config.toml
num_hidden_layers = 8
num_attention_heads = 2
num_key_value_heads = 1
head_dim = 64
norm = "rmsnorm"
norm_place = "pre"
rope_theta = 10000.0
lr_mult_qkv = 0.7
beta1 = 0.95
beta2 = 0.95
lr_head = 0.00709
schedule = "wsd"
max_steps = 5706
Each number is 128 + 24 x the weight over the matrix's rms, rounded and kept within 0 to 255. Layers, rows and columns count from 0. Numbers have three digits each.

# q: layer 4 attention query, 128x128, rms 0.216, rows 0-34,64-98, columns 0-127
# k: layer 4 attention key, 64x128, rms 0.209, rows 0-34, columns 0-127
q0:166143101106116173157105151095159144125151152104101141092111087130134143127125160119139135115158126166141100162140106138134111132124150115097112175137117110147153153170161136153148132108169132116117147139108110107154135099134100108151142119132140128136121103160161147161145112116141122114161105099092110181130131108081144164102136125148133113113141162104096110094086121121129115147129
q64:126126095092110135115135146071139135125098114086104142129136170148084134133132134146162104141079142168127152158158171151134094146125110081131159086149102129115115138106090176107120123122090123107178103125153125150158134111135154112156111090137133165138138137166103148126168141147123094145115152097134135140096102153139109176079146137124072122151163146110108119124143117139065172116139
k0:123121141145110151121120088156112112153150146130132102159104111146145115094110141102105108109130136120101117113122150146098105121116129146153126128121105143134115123119122093125108128170157111108123110097135091133117137118137136101137072131123121159135137115155142096103136113149136086143139140141142101132127154127096156074141129137104135147140107115143082178123163116146112096079127
q1:112122113095109158069095146108087149130183086133093090125175146151101134164124146143117146071132098145144119105157147131136155179095138167104126127181120148092127186153128134122090104149130174146130106111121127093127094152114108086161119124127188148051132116135120138162138154111164136108154098110142094134120105121105119151102129128132153101118111157118136119149139068157133072077121
q65:164143138118152166080139156128123166123137118160133135151140138126081114151153131164121099108146111150118110120159120136128161151135103120109126097128091149090146158129140159113122123089111136121160108191166109148150145166087109112154132133081139153113147137133096110121133114138150125073143144098138136155084116158156098164138165107126103165163149091107126134088105157162129127126141
k1:118115124159153109161123128139103118114165158101093108115113114145159145133135142102123128136119167127128141137121176133066109161152144134150113170122133101137145131136167149149091145131154112117144124176150078134102138146151121091154099156103123123164144078131124154148144104130137136184122143130111096122124157117109134118093108164130126158136098119137087148117124119143103165099121
q2:114142173127146158115157101135138079131170118172148143055113112105116101107125126167153158143146165126098126120139094133135101082162123121097158072159155167161087095113137070104180113190107132104087125094169186117111099088113103167106146093105099092147099152140119109093088126106110113123107162160150183097125102161152118025109130115100119125148105127120102131107146113146172157135127
q66:149140154138161117172144087122150164145113122158134136152119085102139148124131104134085120122154137078142133078096150120129147132112143148168111122095165146159146096156106095118126121129117112120075138101121137147098111143105102137118147144190145106125127156119151117077122114149122156111099104127114126093146127116120144123140111113143094121122153124123142123111117161086144169158103
k2:130162071102087120107120129100140152133097117096134151130115138119085144141118116150143139127109149116129132147160123115119135145138141136143086133122093128127137107100167138103137142075102168134156147187117162118147135110131118127139125127169115136114063125118148152129109117097140159121100119071120144152128127130157127146112142125149118100122162130119169099128083140169165150135114
q3:156097106156141159139112161116113142122138154125162152104154138148092134126097130103130099134120124151099121113168156162104135123162110146148156115154132175099119135146109175075124109099097143111191155145170146153145118114143128102155148129150131148120147074084123096130157141106151147137117133127136095152143103123086122145132108106140123137130141120095134101123128124127127136122123
q67:106089087120109126138138142163120157119181142114134158115180167122093092111126134132094108111106123180111117129151165135160150136136123118152132095148150146115114154135129151117115156145115079110157142105142098125158078111086107143135128088132114118112137132113177095136149153129131139119130104126161074157160106138159094147112129078105125041147147124121142128098130188143102093087133
k3:124139136151107078125175123136090189127109133114135121124119167107114102142115115142132112115113139132149165082143154130123109148120171090143097157108130077147157124125152144185126105129096101134139129113132101153127162091144125136156124134139159090124151116121170105157153170135147125142157128147143102133114168124118165125155066138112147140124130128110102141150101177128090096126137
q4:079135108104083134123099108112140127086143120114097093127133136149192143130161136125137171101074111150096131161121083150124161139152140102085132142118141128133163133114122117142116112095151160135129116168114097112127135176130137155171117144133172150091114144163122190135145122144122144150176112112099104156095158104113171146098112151101173163140149130115151123103057107164123133159090
q68:102130117141130108065139139159111124133142133146095104137110109154118154124110151117116151138091126129146099157111120133123135148120142142072129146154150101172141142141168142127152084129113172119132139110155145134154149173134128118147128162112167128117113123134108189104105150130158140094150124144115111146091140107122101123145105127116172107135106134123141130084113046094114150150115
k4:135153136131108155125131098089119153120126130138122123134113135099150147126135114128121091143120110136145147152110087144127153136113119128146108140121125118124119159159130094137136132173106155123104103141164114146121103112094116109159140131140104119148134134119117144134167118124112162123102121120167141112096144137130122104157141091122153175134133131134118144137099133107116146123106
q5:109134118166154093136137124118144105141107101123117129132125125100132088131125150096168157107095111113125130093173121094135089144156128132173153117150110146109110130132157106115135125109149133124144132130152161101166135068143120169119078103123116116100121125159133117101121155132152100150126087169154140157176134108117140140151194091153122102135135139142118145130185164150129107136142
q69:102100150127185115118152151099143108098128138173144177165101168111105114098084122115144133163148165118164137123102118113124116083116116054108138112126109121154117126110132111170125143134119096118145126093122126142083150133121123146074129095145105102099109122158136090156138174076158130108100096157108127167158147112133115146138151146138127123129130187128104128115135165134141115131142
k5:148136136135138133137148115125140156146116111100149125088120160126116120150136109118133116155163146127143136114153142116104107129107153134139141171161102132170151122127159153116131114087106130116122109129148155125130113086121146144108134160128119097127135150123084167131109130094128126097131094124112125092145152163117122134116111117141098117108119121094170122153132123132095146136148
q6:118143127160112153129083156128154128105167106112085105147132158175139136114118151146138102102067099163078132104164076157144130190137104132075137129133157078118120116111053193114139138132093121163130166155147103155110139168128117087161135178155191134128130122107105123126169100140156124123133091122159105135114137125128153138138095139108132177184120089129178111166129120118143120121109
q70:124080153097120109120095101100138108107120144132107135121147125162130138107112173158186082136128107142121136149169092128093154154138132125081123104140142090119125170113136109152128142170092114149134122135122104133137134141086124118139106141121117126130113104154091114099130145130137082130134114128100110095106103097098137168116132128101154135108147150138139078118151094134159062109162
k6:139156145112123159129103133171124127138097105108129114141114122117145114137152103119129149138122121170148114136095126135118131171127142078123124126131152138120118115121108113120131167160126111109077157090150122137131126131139138161115182132112110097097132101132122148124115149115106127129104120144150129151132127146131149129126119109129125172101127121152106126122129103114093151116172
q7:139155138154114140110137107096151124139185134134153187158140117117126131116128109102151135151113140106150093109121143134141140136143098139140107114115110149148156082101109121151105170138106152114142169146104125147115160126138143153111135165136127127174133119137123109151150150138110162146104137173106108128092057161139104130166112135127141107126145141160138093117139165133144124137121
q71:171123122119142133109144137108099112144155149076160142114145143112116130155162158139127086129127159109154081130145153103092137098130133122161100157166100146131111120131144142135171134128069151110127167171156156119150142113128152110108104152123145110141161118135131095116138146133122137126150194155101151107114096116120089137136138095167081124134129144134143132113178099141087164139146
k7:141157165122130148104122127133129112139129144144120117119144128147130118157097129106082115099128131154143120104130126126136134117154114174116145092118125135124141129158124109106081154154116114159101105128112079103105139120127182092147120145118109136136138106150138106118129163128114084125165136117108101107127122125113110143180151147135161195106124135110142084104108138130098146137151
q8:135147123147115099140107088123150130117136162097146124118123151106119154120130115114198093156116119157106116134127173121097094137094118142148152091170097153119134171105110126174143139094107088130142126167135111121154184127132141080173103155112109093095167106125124124109099091144144068144118115081146059151123120149163073145140126144155100119120131109085128170162131149170087101134173
q72:079141153112114122140071122119111161082116080136143106108119154150122114179129132110094141127115075148083132138126096136188100129127132111122155129126125149126095121109126171129115153139124133147139139098100105150117126148076150136187123088075153137086168142137144113104140121119135114128141101070123168134134172118127061143127127130183143144105142127127055144113127136152088111150159
k8:147115120133155124164152084060121122110094134143135085133128127131108108110142146135107174114116102132115109047115098121122122133139124128132143136119111079125154114115173112183136160137141109119138147112161079167135113102135145085089122147104113074163133139128176139154140107126091126097140121101138142154178147139125175143135137102105102130111153113148123196099134116145096109129136
q9:126131157121167116112100091151166113132143141124133122156152114113149132117124105157131124161132100133140154130111120152125142126116176095132144139120110150133165163134122141146134138125148118116153141127123117105126097115107109135162094119131141124140111108130110130105098093126132121135103123129141124126171141079120169155108162129118113111070126147125130112120108141119144077107141
q73:070098141131152150145127123174147085120159107112136097159073145099183124158181115085116144126144114122113140120093121127128097132175098143125108104120140138119086148145129085115104135133132153145117157129141140130144115144138145135123151132152131139123136136153108117101140108145128135153097126162094169158151119143103117111137159145135135140114141129137126125141113119092138116135136
k9:122157149133133132136134102105139128129154114138084157098162133122113078126140127135130186133141131126110101129143100138161149129126138153116160126162135152124165114098125122109154093150131139097120147120149132089141132087141117165124149134133126112124117140123133119172121111138161144123132078105141140166104118116142089125123122101153122129130098121104175106109137127153138127188140
q10:178146102148139109127139127119136145119103121150130135126143098110146163081134105121129121152163151095132152130120135107129115145141137129103108150154099088095124135130145133122129138140105109117124077114108133114117095109126122138083111131140118116177150087115169113157163136136141117133129120095127177132129147100134116152176169089153136111139095114152132123179093134120139121143159
q74:119138115135137122126146117144113106179126160114142138128114137113102143167098125137131113117102139129145143080123170142128112132115170118156156167106136100157127142133122110127118119147114115119107143122101133145132131099149103099115099151103114135168133077131162161163165106149116135154161114114101125110172150090103141131134084145121155133115066115130119153162061128125160110105116
k10:085134116149147157149077156115151114093108137163117139157145135115140143114130119108109121131127102145131121147096105132074136167118155110122129113100149110168122141162124157124143108099158164086094124098132090106123128097131102139107159138157129132114124117134195119100141171143145135133120155123103146143142150102124120121158173121128139122127133139162111184138147153104136137142103
q11:152142132145122085151165114155117121164132163136139114120145147157135148121123083087131123102103143100127139108129119113094161135130152123145112136130130086156113127140151100143115153127142127136161152155117101144136142108138153161095130119087131128151123148105117128140137082163110109122144123147145137140098092111126145141118132140133119160103133156130149125152158113130091166122141
q75:135167157086150115101147130122087122129111111135144062139107098174122125138133098118130107104099166125128116120109113109145165121126148114116141092162173100142118106159108157180113139101136139095086143125163141144178147157145084123191196138113125129156084115196143131120131079118143146123144119133112131114128175145125179179119153131118170098143120121162152098089129120189163092065107
k11:137113147130098138140130151120155096095136172126099122170130131157135124158167080108136102125106095124166129098117093118120114158173123112092134139126132126132135140107125124151130156132154140096102157124138095146129140122114135148113150111136150132120166109109122174115106141126120178124131126102118152138094127131174183087103107154124168166106135126132141169103135160077150107142131
q12:146147169101112143104107137124119119108120140115089118106104130140098131128151102166099127110086082088102080150166094099111170125123152110092136108154123129118116077138108136148130127128134149162134132151161141131182146143113113112203118150132111117121115132141105127112166104077129086083103136124127163099124139129187129125087114154085128103175120115130148103109114098144094146115153
q76:071162083114055182174059152151128123158098063133136133159121160111112134108114106123160137141100084161082116136127139119157149124156159165109127136119098163148139158139127151103124168133085191160157135107138107135155161140098142125143143097156159158110126142130157144105113089144107123108114154112122182170105129146116084178125157137098151180123137136129116113113136094127113148153152
k12:128119116128091153114149083070117130123126135176132140134130151153106154131121141155164182121157093132146123119153128126155124110144085157110110154104115117132163136105128126162165110111129149134125167168174127147164093152137099128106126144131137127148110100106143141158168137150120095106142144127143140101127169098181121136120146092117135114161121147153164162125167120107108123141134
q13:124083095110133128110107119110146153123119154120138140117120123130105073127100144165128129112149121147082167164126157092138127103098135127094105076116149132123102136141135165072114142101145150158130153079124143140129111137106133126111157114137089121123108128164109145141102131139142125124067108153131160112111123161105118173122130136122131135130137133135138138112123117103126102173156
q77:078116165113119146123127120122118141155125136148087164107139132092133088132165119126115133121146124128136148103178122101138071122090107156155133145108157159129140073122157173104159078114122148099166102132120130105136100122105131075152130138088099110115108154067147140115157111136121156144125158107135140152168137077160146124114104139163076124171168127145110123134125099145152122146139
k13:097124129147145094183131123159104138138142118139159153097136111118129145146162140164137126123184107094104101174123153132137158069143135137153158140113081152094126138134166109108121136127132092137182088127099141118164140139112127140113128089109106181168114151113067148162156080137087104077125117105136089130099155133114108124115150156123110116148164092126097161125155126121139133103093
q14:099091100140114108083135163130132180125140164108124144124122123112133096140152128171147139119130144114116128163120111119118177116117097126137132130180152100136131108116146094140110124138134143109131106144132116122119126180139137122128169159125103138148140093116130137114156103165117135053136124097091116134115168125153150152117094174125145147163120148116139149149140138172130142140122
q78:132130118171142116141123141096150096116062141096147112148132152144142137144136168136103106191060121071124124136144106098149181153145135129139117181167104085117093081126134112137140128115084142165148138148126144173177098119135144107094143129154145119141172117128112147118126079135138130131150158142061129157109164101090117161091122168112080110144185124125150150150139124163133116092166
k14:128134174117130101109115123127131114076097174152138081142092142128119114140148140158132150120133126054131150086152143168074092126115109123139096169110103097126117107121137148137140106109132138158094121158101102077125153116176157143135114130116099102120138101128123160153157151155131118127161110118144141149151139138126126110147152137138100098071130072154129138158133160111143139095130
q15:127108101088130086114120135122104154139109067145116132136123121107066123154136129112104122096092099102074135150123129101115139150151105143120146106179168146135129123131132143167155097123115115123139115099111127123134104121119109140130146114147083134144142115136129139163186128101114145117140130153097166112158132116139152137152092122111145193140107171137147088117140107142124132128128
q79:137139130147134111148157114175110110157144104139114146086108126141132121100177086103120108111114110162090126165108106139144136108127109091085095070171103123092118152142143079121149134092105131077104126115183166124204163134132122133190179107055149138173111134141138135107141117200113108106085143165122115130091133108128135102125175122149141118123120154091128128100145084166152172106167
k15:132106092148081104112164157107120153115121131153094113124108143119164111152089153155140103171155109090136149167102135153135148140162149149161148117150161152119124151157105147142129140122111131138116128169139173123136152089135175100115132156111151127183141098136106116183122163140102157112124146095157104107094118125117142107143117149124160168179112124107103130162123126100143113104125
q16:135134138125175180085180095158094119150145109145137112126124123109186153128100145145138089174122152108191124102132124172085109146119139122144132126130102105129125160140108108117107133112124107121094103164128127116130126102114132122134132164149113159148138104160133140123113132128101130112161129085168127102113084145132107160121109139089102107146125141154151154144127138146130116104194
q80:134109101094079184146155117134128093146134129101124093126167124137156142124124110137119095185144095125161171141135082128146113146133113138130148152099129119126108132129164112146133134128156106142163128150089109149148097120094130138157168173111153171134150137102117111071153098111101150068126132123145173122094139149092142135169131157092138133119156139133113101177136111132114123114170
k16:128129144098107127073152129141116108161097148088121113195144110148156129137153086119093092171131112121144162126104121148097123172148167130109145093164147118197109133169145085147136142184111148156116070112055150088099152119150107179124096197120122139183094137116138090085103134133125076120107140102116193113167129147117161136141116144150142135104168147126137152129134130148107121138139
q17:110147116084124165150154135155057180159116107132141131091107098104105136130140099143114134158165118086159130178174103105144139086108135154154160073155133111151148139121102211114159088112098153135108131122118130097139102060132107173107157143162122126109141126167091146120142166129161131118105139170114126125141135155154071133106115115127136091124093100160153140127111106126106109133156
q81:123117080087103145124170168133089165089139127135133182098130104142088130117156156120091111123147109130140124131134103123170130085156124129134106128180137143126143117091145170159169127130131140168167156120114122181099124101133151130151153099143128114108093117115085122126177155131104150124123103140122108160105119147168120141092114096139135131117144156129158143142152120102119138097100
k17:193168119154166168175154144148128117103161127192189132096149097037149105146157122151112139090171080114161156139120122137157116062085062160165063138101112148100091181108147148151167128111133140068111150145148126160130104095095109127125166122146111147145105047099110087110194136118092139135132146109167159137101183086151142127057104120105099137107179121174116165194178130096072144046146
q18:141146116090135108115132127163098147117158092124102148153137112170151123152094135116156175117132158116125096145143180136153172115108171124136141177135071096124086123138110112108117125092113126153089085142130175113160137114151125132140130157084165105143140159132097063152146114136131099133131111140113132095111122120122116123150162099119112089156126071108118152135147156147146109129114
q82:127132089124136131105118117152096108093169121108160174112102124137102108133171130099134102094116122161169144124187175106135148081122117139133099115171119154137142142130118209141104133123115117107155168175165131102121123112090083111155130138126150130108136119160128117133139108148141115132155172124134070102091119169167077152091113133139127125168152116109153133138102129154113146103140
k18:134184088110135118144147101110135107112133111086107140153113123156148161087149178143129129113139135127142127130130148120135121188127137100114098133115177124133127117108123143113126106109113120117150176121161110088153154140145092103116122176120084135121156153114085119142137107151154124124138106170121091084122110155152129148129150117135131118112115110075143125132141070155085089129166
q19:116150121152101097102115110139117148137133155117118123064164122096122151150140092160156105175172130155147106165115117118110130133112174144147119103138100123125144147142097159077108128108123121154125137165151066153140086103153103114126095130109131091101123136160151102110139137139081122101131128126177116138099084138114117177114146129088099087120124121141152140121132138143148117129172
q83:147103134092126130149121139099097121090137119156172112148099131110096135128106126143114118088131160096136165083132136110142097115104141100175127137136146109123158112131138154127106123159127122122175125123140113131152145159147151186164102100106151168119092098147122119131122149091167131144143152100164081149089122129132100140128129108150160122111120105184136133095121123159116100144113
k19:118155134160132063117088089111115137112102123136075124146119141118176120128157108142097110183091131187153157130089126164138078131078124150116130119109102127154134149150151120127143113131145144138161100141133095136173088103124161128109138129111128095136164134149181131119102120106079098092108123117143123132141104158148143167083124153152118103075168136175155165134102085102084112112136
q20:117116131161114121122126149118156153092121124134082146131107115139141113107118122109133140134131139096130167171134146162083133130132139130107129095148096109144127105099142112113126129155129120131098121150105144146142153133155147096140125174133145087162108156168147127120127162115117096153134140128142147108122156125135170118187111130134120089078114089147133104138141146138126123146137
q84:144103153138120066138129116149131161132135115113129117129135146127117145123140169102177129102125081117140129132141099122145088132117170104123122164136109150080114150148137114152066142162110104121094117160131075123115133110152148134130107073186096116106138128151110119128142176137116092128123109150126116134140168141132136110107125128104124162097118158153152097174120144114148125093109
k20:162142089122175136140105080170169128084087122112142121155151116100141106140112099096156150144129183096121069133085132136166126133180165109127122161124079114157114113145130124138110151113123141097080135150160144155123148151138161148121154132126127137129132102158118130125129121094123122087141140122124154138168145152109135131116145068082127120116141145123135128128159152103158130086142
q21:090086130122093130146156142167120147109158106158092126138153099148163103108100136132113150146106173099145147092111130159164115132143182110159132151147128090127137149175119107160106114137134155123153160105162102163116109129114138136117136124119162125132076143131126113118168093140161135155137112141121123170176125166141094125174129135103124081137106076157115145139133108082150124111119
q85:127139154156093114135105118156107093163160104127168156155130126118143139114117117133165133141114101151140124117142134137097136126160131149116182114139102145170140149133131134101137162156130128149123135134109157083113136135106109120133105160166129126145099114137112145139103125144110119136123152121114156124101111133124092132152105134128145138120074119166113143111156117160149105179118
k21:152132135120126163147117145125137106131144127185069176138118111146139141046113151134130149122129110141129104111119127155143132144126094168092141127140184106119154122101171119085115101117145162115123163134133159106130124169118143152140164157110115125115107111117071169140122156164154154125126127164111142095143109120171134157167157128142083118131118110131119133119145132107137150132148
q22:081106136130109143115129110150120125097118146117124086118116131156138136115153134138181107143144137167124121131082106119123114081135154154137100120107116120150153083136135131159076122112113093134128130140159139105147152117155112104143085157094168114145138121101123121113137129111170146151176152130090131108139153139117143114117077137145151123112135082130106142120141097130149154109094
q86:116130182124122130091134144125113128166151115102135127115100132135144091147161121178129134101135172097117091098156149126152119147150115121153114133144143108144122094109115099140127136054049138099107125154141111135121143108130116123108185164134140103112144138126130112094145080162095137080102101125155150155119127127150148148138116127123074147135108123145122102161135119163108110087097
k22:090129128146131144128152101146132113111117150121154121114108127138100091155160138141166119105086176119139163060129089171100128181137130145152141141156155128151112092112139107123150121152152135104141101135168120127104135089175113125114122140167103136162098131110145141128116166119159146087152116134103142138195183152140148126161118111161121129144139129154118146132146122180153084121156
q23:128138109119111104159116117110105134153106133139134149149144124087112121134170140119153131107137135123079152106153092129151144116139123103086117119134096122148128100138138161101162120107094119151148122113175164103112106126135147164142149105127102148157113142145156178112144123140141166123131150142129179125123151080136142150139120159148128132146134123124142099132131120183121120136119
q87:124120084038105133114097110110125111160153105132155179100144131150134153149126137083086121102102110130106126162147120129128139154141135102115127139191151120130122146107130137135128093124148112125190125124107111099095135132098093152118125077131122135147113150110084140201144146130087133111110130176143164141101134144144122115140104141081117184173173104137143103095130107113092118102120
k23:141100090128073110112176100161117160142170115131124132128137115135147119115121089108116160166156099131127089091130126132160156083140168128147121087161128150088086133120058108092121127078119138136134115121175067132169120126124118118105114161070128103134105094113101160158143117132136121109127148085139087090123138127135119082136106151141145138160126118087121101129136112148122114142087
q24:120099129082146131092100150127128093171133132137101123167166147149094141146106125113085085120164155197067120100145110142105122103160156139077120110153156109077123107143164139090133120157110134117094114097120149112110126112130130116141158106105096149152141147090148118138114119165134125135107126151123166100108129119121156150112136143140141129097111147130137075132115062163157128123143
q88:098139134164169156122119138090114113146134154141097129101181113100073160127133108109149122109123145121118152101134132120134147133162150118120100127099136079091135158141150117122093134173095096157128156128142106152155163125159147123131126111135124160080145084136170184121166140135148131128130135131118099130122116121133145134109120137118062146086109145106162089138113117145116117138118
k24:138171121157151188089165125184132166122144146128106131125106175158115108096110147116121081152119100109144112134152099127104150131129123106121175131139130103128086134151114137136169171114137102136139092165185170150134137102175107126144107157107171109135149140136106129124142148146142101106092104106128080094123098103137130156134146117117097164142136162133117129111150101132144139125072
q25:133095147095153112118084075116106121122118151182130126109117111139119157107111163137108121153135114118134134158142116135107148107065128145089135115154117104110100152116145122095161099152104134071142154124139153134130139136142133144135160147117088120132123114102161102096129123113120123076120154111137107086107108154132079128074123153153125131163089153133091149137141082120114141107129
q89:124128125145134104076110123133095160107135108146106138116139181107079095123089128103150131148116172143131090137101119153159120132138100128107108109127122146078151195135105121109115092144129122139149130173125147100113113080113129122109124109122120153083136136145099116113128183143155163103080123155121117168122141143108143132169137099135105110110120113111075110114114187169115148109131
k25:133131115119164135136058148118156093184141124137159176152166135159145161164114096126110119078126126123125142128171158098116136188112107148149112119136123104116127131109119120155171137150128106148163143112100130142116128105124110141170095121094132092094204149113132056156174180100135120133120121103110101128116096135112123093142110161176144102162070133149100152145099146105134126095111
q26:114108090159132109142137136149141138115123117103132158121140150109165130159099113123104136141146148134109105147112182101125119132130147156128120137090163126144128101137157099131118122129161141081121131111113134151094138097171080147089116113131155130151140169131140102120097158162127131176082116122130136137119121146106145090105167173132132084129147115113120124149137114113148131146143
q90:153166118115129134121163155133128104130144140125150162174165153132187114097127147140084160166105120141159140100078115155143158119150120119174102166090130132130154177107135149091095136110134095124148144088086142147111112126101088138140087074163106146129132109126166104119131182093127109154113125161140104148148151151120120107128181153078137147120119116125116128119151169096073101093052
k26:139130132139141111116147150126138095147117150137119173151151129147131093137114093154126133123137141153161169141084170099108142098122138103121138120071119106165113127099115122137117117133163131137102114080108164159107125143090116097143106046128089153096134123114173121128151169133092072163176181177100101072131128142132143138105155122121109097087141150170173073156132157115091072128116
q27:123120136136107125120140120115125151089101138131141125157118144161132115158156131092086181132094122117150082157084112100139136147140107116109153092147163120113113091127113174183144108099135126135143141114104105142121088185144160102111134135131134110129091090170139128130138109130142111091141134169076144167159126101150110131141147126129130151122176167124121130132139133144125150129120
q91:097144105130142119112152164116138115133143097144120084107111135150105085126184114131119108114079130127095112132125124148148130131131131170113114086122153130126151074102117121127119120096167119097141173155126121129135133119192116129147141093118174148161111165081170177103137107099133128138141140125138133164143088102090155145131122131148150118112088110092143127148110144135124147134147
k27:095112129142125142082152108161164139103152136122102131130100124126093151129169151162078110110129134131154171130137116146124171136110086138109108149117137181131155099093114145152115136071125127101118140162103141144126135153136119136148165119128147112139147104149164124125123143069093140145118118102149121136133146119136116145087149121132140155155107112119105098108142123107137121145165
q28:090125149137147139143138149156116094114092145126116125131095137146149125139168129072133136159100115118082115158143113130087096145184110149137116121171143100142129103099079160163144131134148162114094108141127071118131170156131165157146115105098112129153126157146110147151127137134137163155145175097138193131099095108170130105103113138143117172155145116116134142107129135158141082111105
q92:116157170086143108126129099162135142152136152156094111156145116094105132136173114177159142178088152135127098090109089115133126153125139119100179142170139129113130105109087127162146143144119154100116126106152119146169162174133080118140064116134140098130131091120146128127126154114141102144105125132111121120096126096146138188138141115127160123149132157126089135112119123171088180166131
k28:145103129149135133142174104174098152136138148079142124138103110147163124142117148136121119144123068145156072093124080149111156135114104142093123164155164127150179089143124142173164128132152121127133106159145106121104107134130127100154106135106137157130083142144118166080101084151152157151156151112140109097129108113122096133090129131177140157152102143140095160093109132107161131117111
q29:101186143124135093172150139171092135126146172173088150185127109168102136088116152160121123109108131159150102120114104153152149092127136137130112095135181167120161147132116126139088108121076127148140113108146170140125159128104150108137154105138097128155130105133113119141118107102125092129135106170142110141138114101153102110142109143109150105156106134134159139124152145135106126125110
q93:156131123110136169140111142097086115152176176137068142145147082089139138141127106154131085117160115107146148124128206178117099107094111125153152109122102100119090117135135127104143106154063144117124136133119163143119111091094090128152151100146076134131103124118113109115118141114106112136150139141104137113146126105133069107131116131101111126169149084142122120106085113156158139095130
k29:151130130205096171132133132139102119118136104159102129157132139110096127125114136185154139139107149146151122134116127132112156114140156141131132108146134116139113168116123119117127112139119153134098120122152111153166153143095142141119118130158119162093105128114096153119110117138115156115112118135158079178149114103146063098120106151074110121168145125123109135114127132148100171113121
q30:130140197137147163134051172108144148130112144125143171093161094121088156102129179100124143159137149175113073160108167129077101185140149145109127107156142171102140128091128133128092130181104137118076116140098143096103211122171131075132105083112133073106144139107102131124143168132127090171110114161141109163144130153151121101128132096139148095140093090114135140170103138124156103137141
q94:142120123132069126114127138101137100113095127096115097153134123137090091133106109107154139104101121176096139137171125147125102135092112096114104149142103133130103107172137111128104121077119132122137140124104153135132114096146166128117139099122125146149118131163107113124136126135135113112126098084132109108127151133137171110145147144108136160095134120116115114099142129151124105137113
k30:083114134120105115134149165124113124106077071109114140119121126127116177109103100114085157108131128152152155110095116184145102116116142102152160140158118134083156077125122130119156129159158105132136116072130145119069123085183122121110120143124167172116131117139142154090151133130118112119169143196120171119148102156099080155125147093117094129150075143177144130099103130115102117101106
q31:091146123091145129122118159121107093136156131108113091104123042128093123152156119155112121124120124151094098112112111134126142129132152131079150124136156096120138093100122120186134115133143129144130144177110129150117134118129146154143159131130155127162124109137090150101123146126100114111129136124152117108123105171134122106117111203129145147138123117151130104123089133127125141136099
q95:136125103140100163129122127172127139154111144094084112135155144143097111128126133107103146103094109091146067154147168096136187075142132143119144123125122166125130108118120131077151084136062140125156111167157143087149162131132159142107130120138129102106143125088111145117115127094136135099104142149144105139162150100139140121138187085138127149147138103126103101121149178128088135102102
k31:090123150142168107089155136125122195147153145130128123127137063135135126114123107168173118082093152112122137116118107113120181136110088162089145095104127128106164103092125159125137149096149101107137110174172150105156133167097128097171130144138159127115112104036129117140150116116134111145132118154140143100082139159133101133141107137092139135146129181130100090140144173137117133119115
q32:119174120118164144152154137112167087137104132137129110151109175136132130126150133125115105150134125130145138138054132145122138129140120152098149122173140096139120160140146094131155128119137095102119131100111134125092144099127131142063138127115109063128132113124162121153116144097114151163114131139109177144111140117098155107096182125130088113123092100178127122146132157136115137164110
q96:158125144118159133158131146168139128127111142133102143139136123125165123137119109111164123138122141125115133145135094121144096103143154127123122158070108078142142118114135135143120087158119151101100125095111119104146130144147176131106178145118122151145091146131104185107097102147117180124134130105128117159115124103103162136154161182089181118105132187156114145120139091095119147146130
k32:101107137096144091129104138099115121144128122132099110135140108135122126142112150110154132107163152158139151124138148158185118118119120132154090122161117124144119122133125151121142119131143140142108110165120105108122113107105159144154139093114130116146155129126124097129153165147132088131191135135153079121148151125130103121114126155144152143120140147131076109101124109130112128104139
q33:095140107116131123101082091099087094133109138113099111175085148162133137135163140142128096157123082125094125131091138125154149163069153142130099129109092134091141153129135093206104143112120086129120104133079087095170145174148175168121116146131178124116156110144142124142129123165128138173154096139123092102084136121106130130122098156149117098068119159155112146139114140136106097144150
q97:113139184109138081128091142168139116136124119092131084140128144135175107105132147121112151166125127112134107129106131154156090158128155131154111156137087100107131117133150138116125085129116124176121140112119105095161138136165103127104131157157122158127153120127112130147127127130135136119159135112128114136110113109090172102128101155103159137091130117142139176139160144117140126097126
k33:140122137156119139110100143124120118112121156161151104156131144145177138125119147096142104121121135127146139118105120141112136129170068137183130106087148106139121137156115131117113121115188092168112149107143112164114110136114147121115108119131135108126156091134102147157155149109144149132137142102146113138132108118123114152117145109098159146146125125138125107145130115132112133111137
q34:121104111115116176078136143127074155142119118148144150117146093155129122146119093149135144117105159134108082145143137127123151092144120155118093089158140109141076126117141146132110143161120127119116119125160127121132117147107117126152163122118164138137178193126106091127093113148136113112094144137116108132117120178133080104154093173141121105191140121145155128125139097123095098080093
q98:125111133130098150086090161164130143125146132148146126121166141117103122112139134138102116111158124158120129096163162121110137125144098119123139115145149163144094133160132167124137158110114162134167111141144138146119152099141109142142122116128089109145170160121114093115152132139092130128148137115146158119129135124162091165109121065089145152155115088122111131116111127116080125124141
k34:144096150153101105118137138172125112109142145113115102092131115151120138117120110126138141105119142107124138091157112113105123119119137134114131139101128120133157122097090095135162118136100153111117117128136117131134103152127082100127136133134152103077101119135158148119127108150166118131134131121112150123160164120133137103089141133130097138153141141131110135141134135121106143146138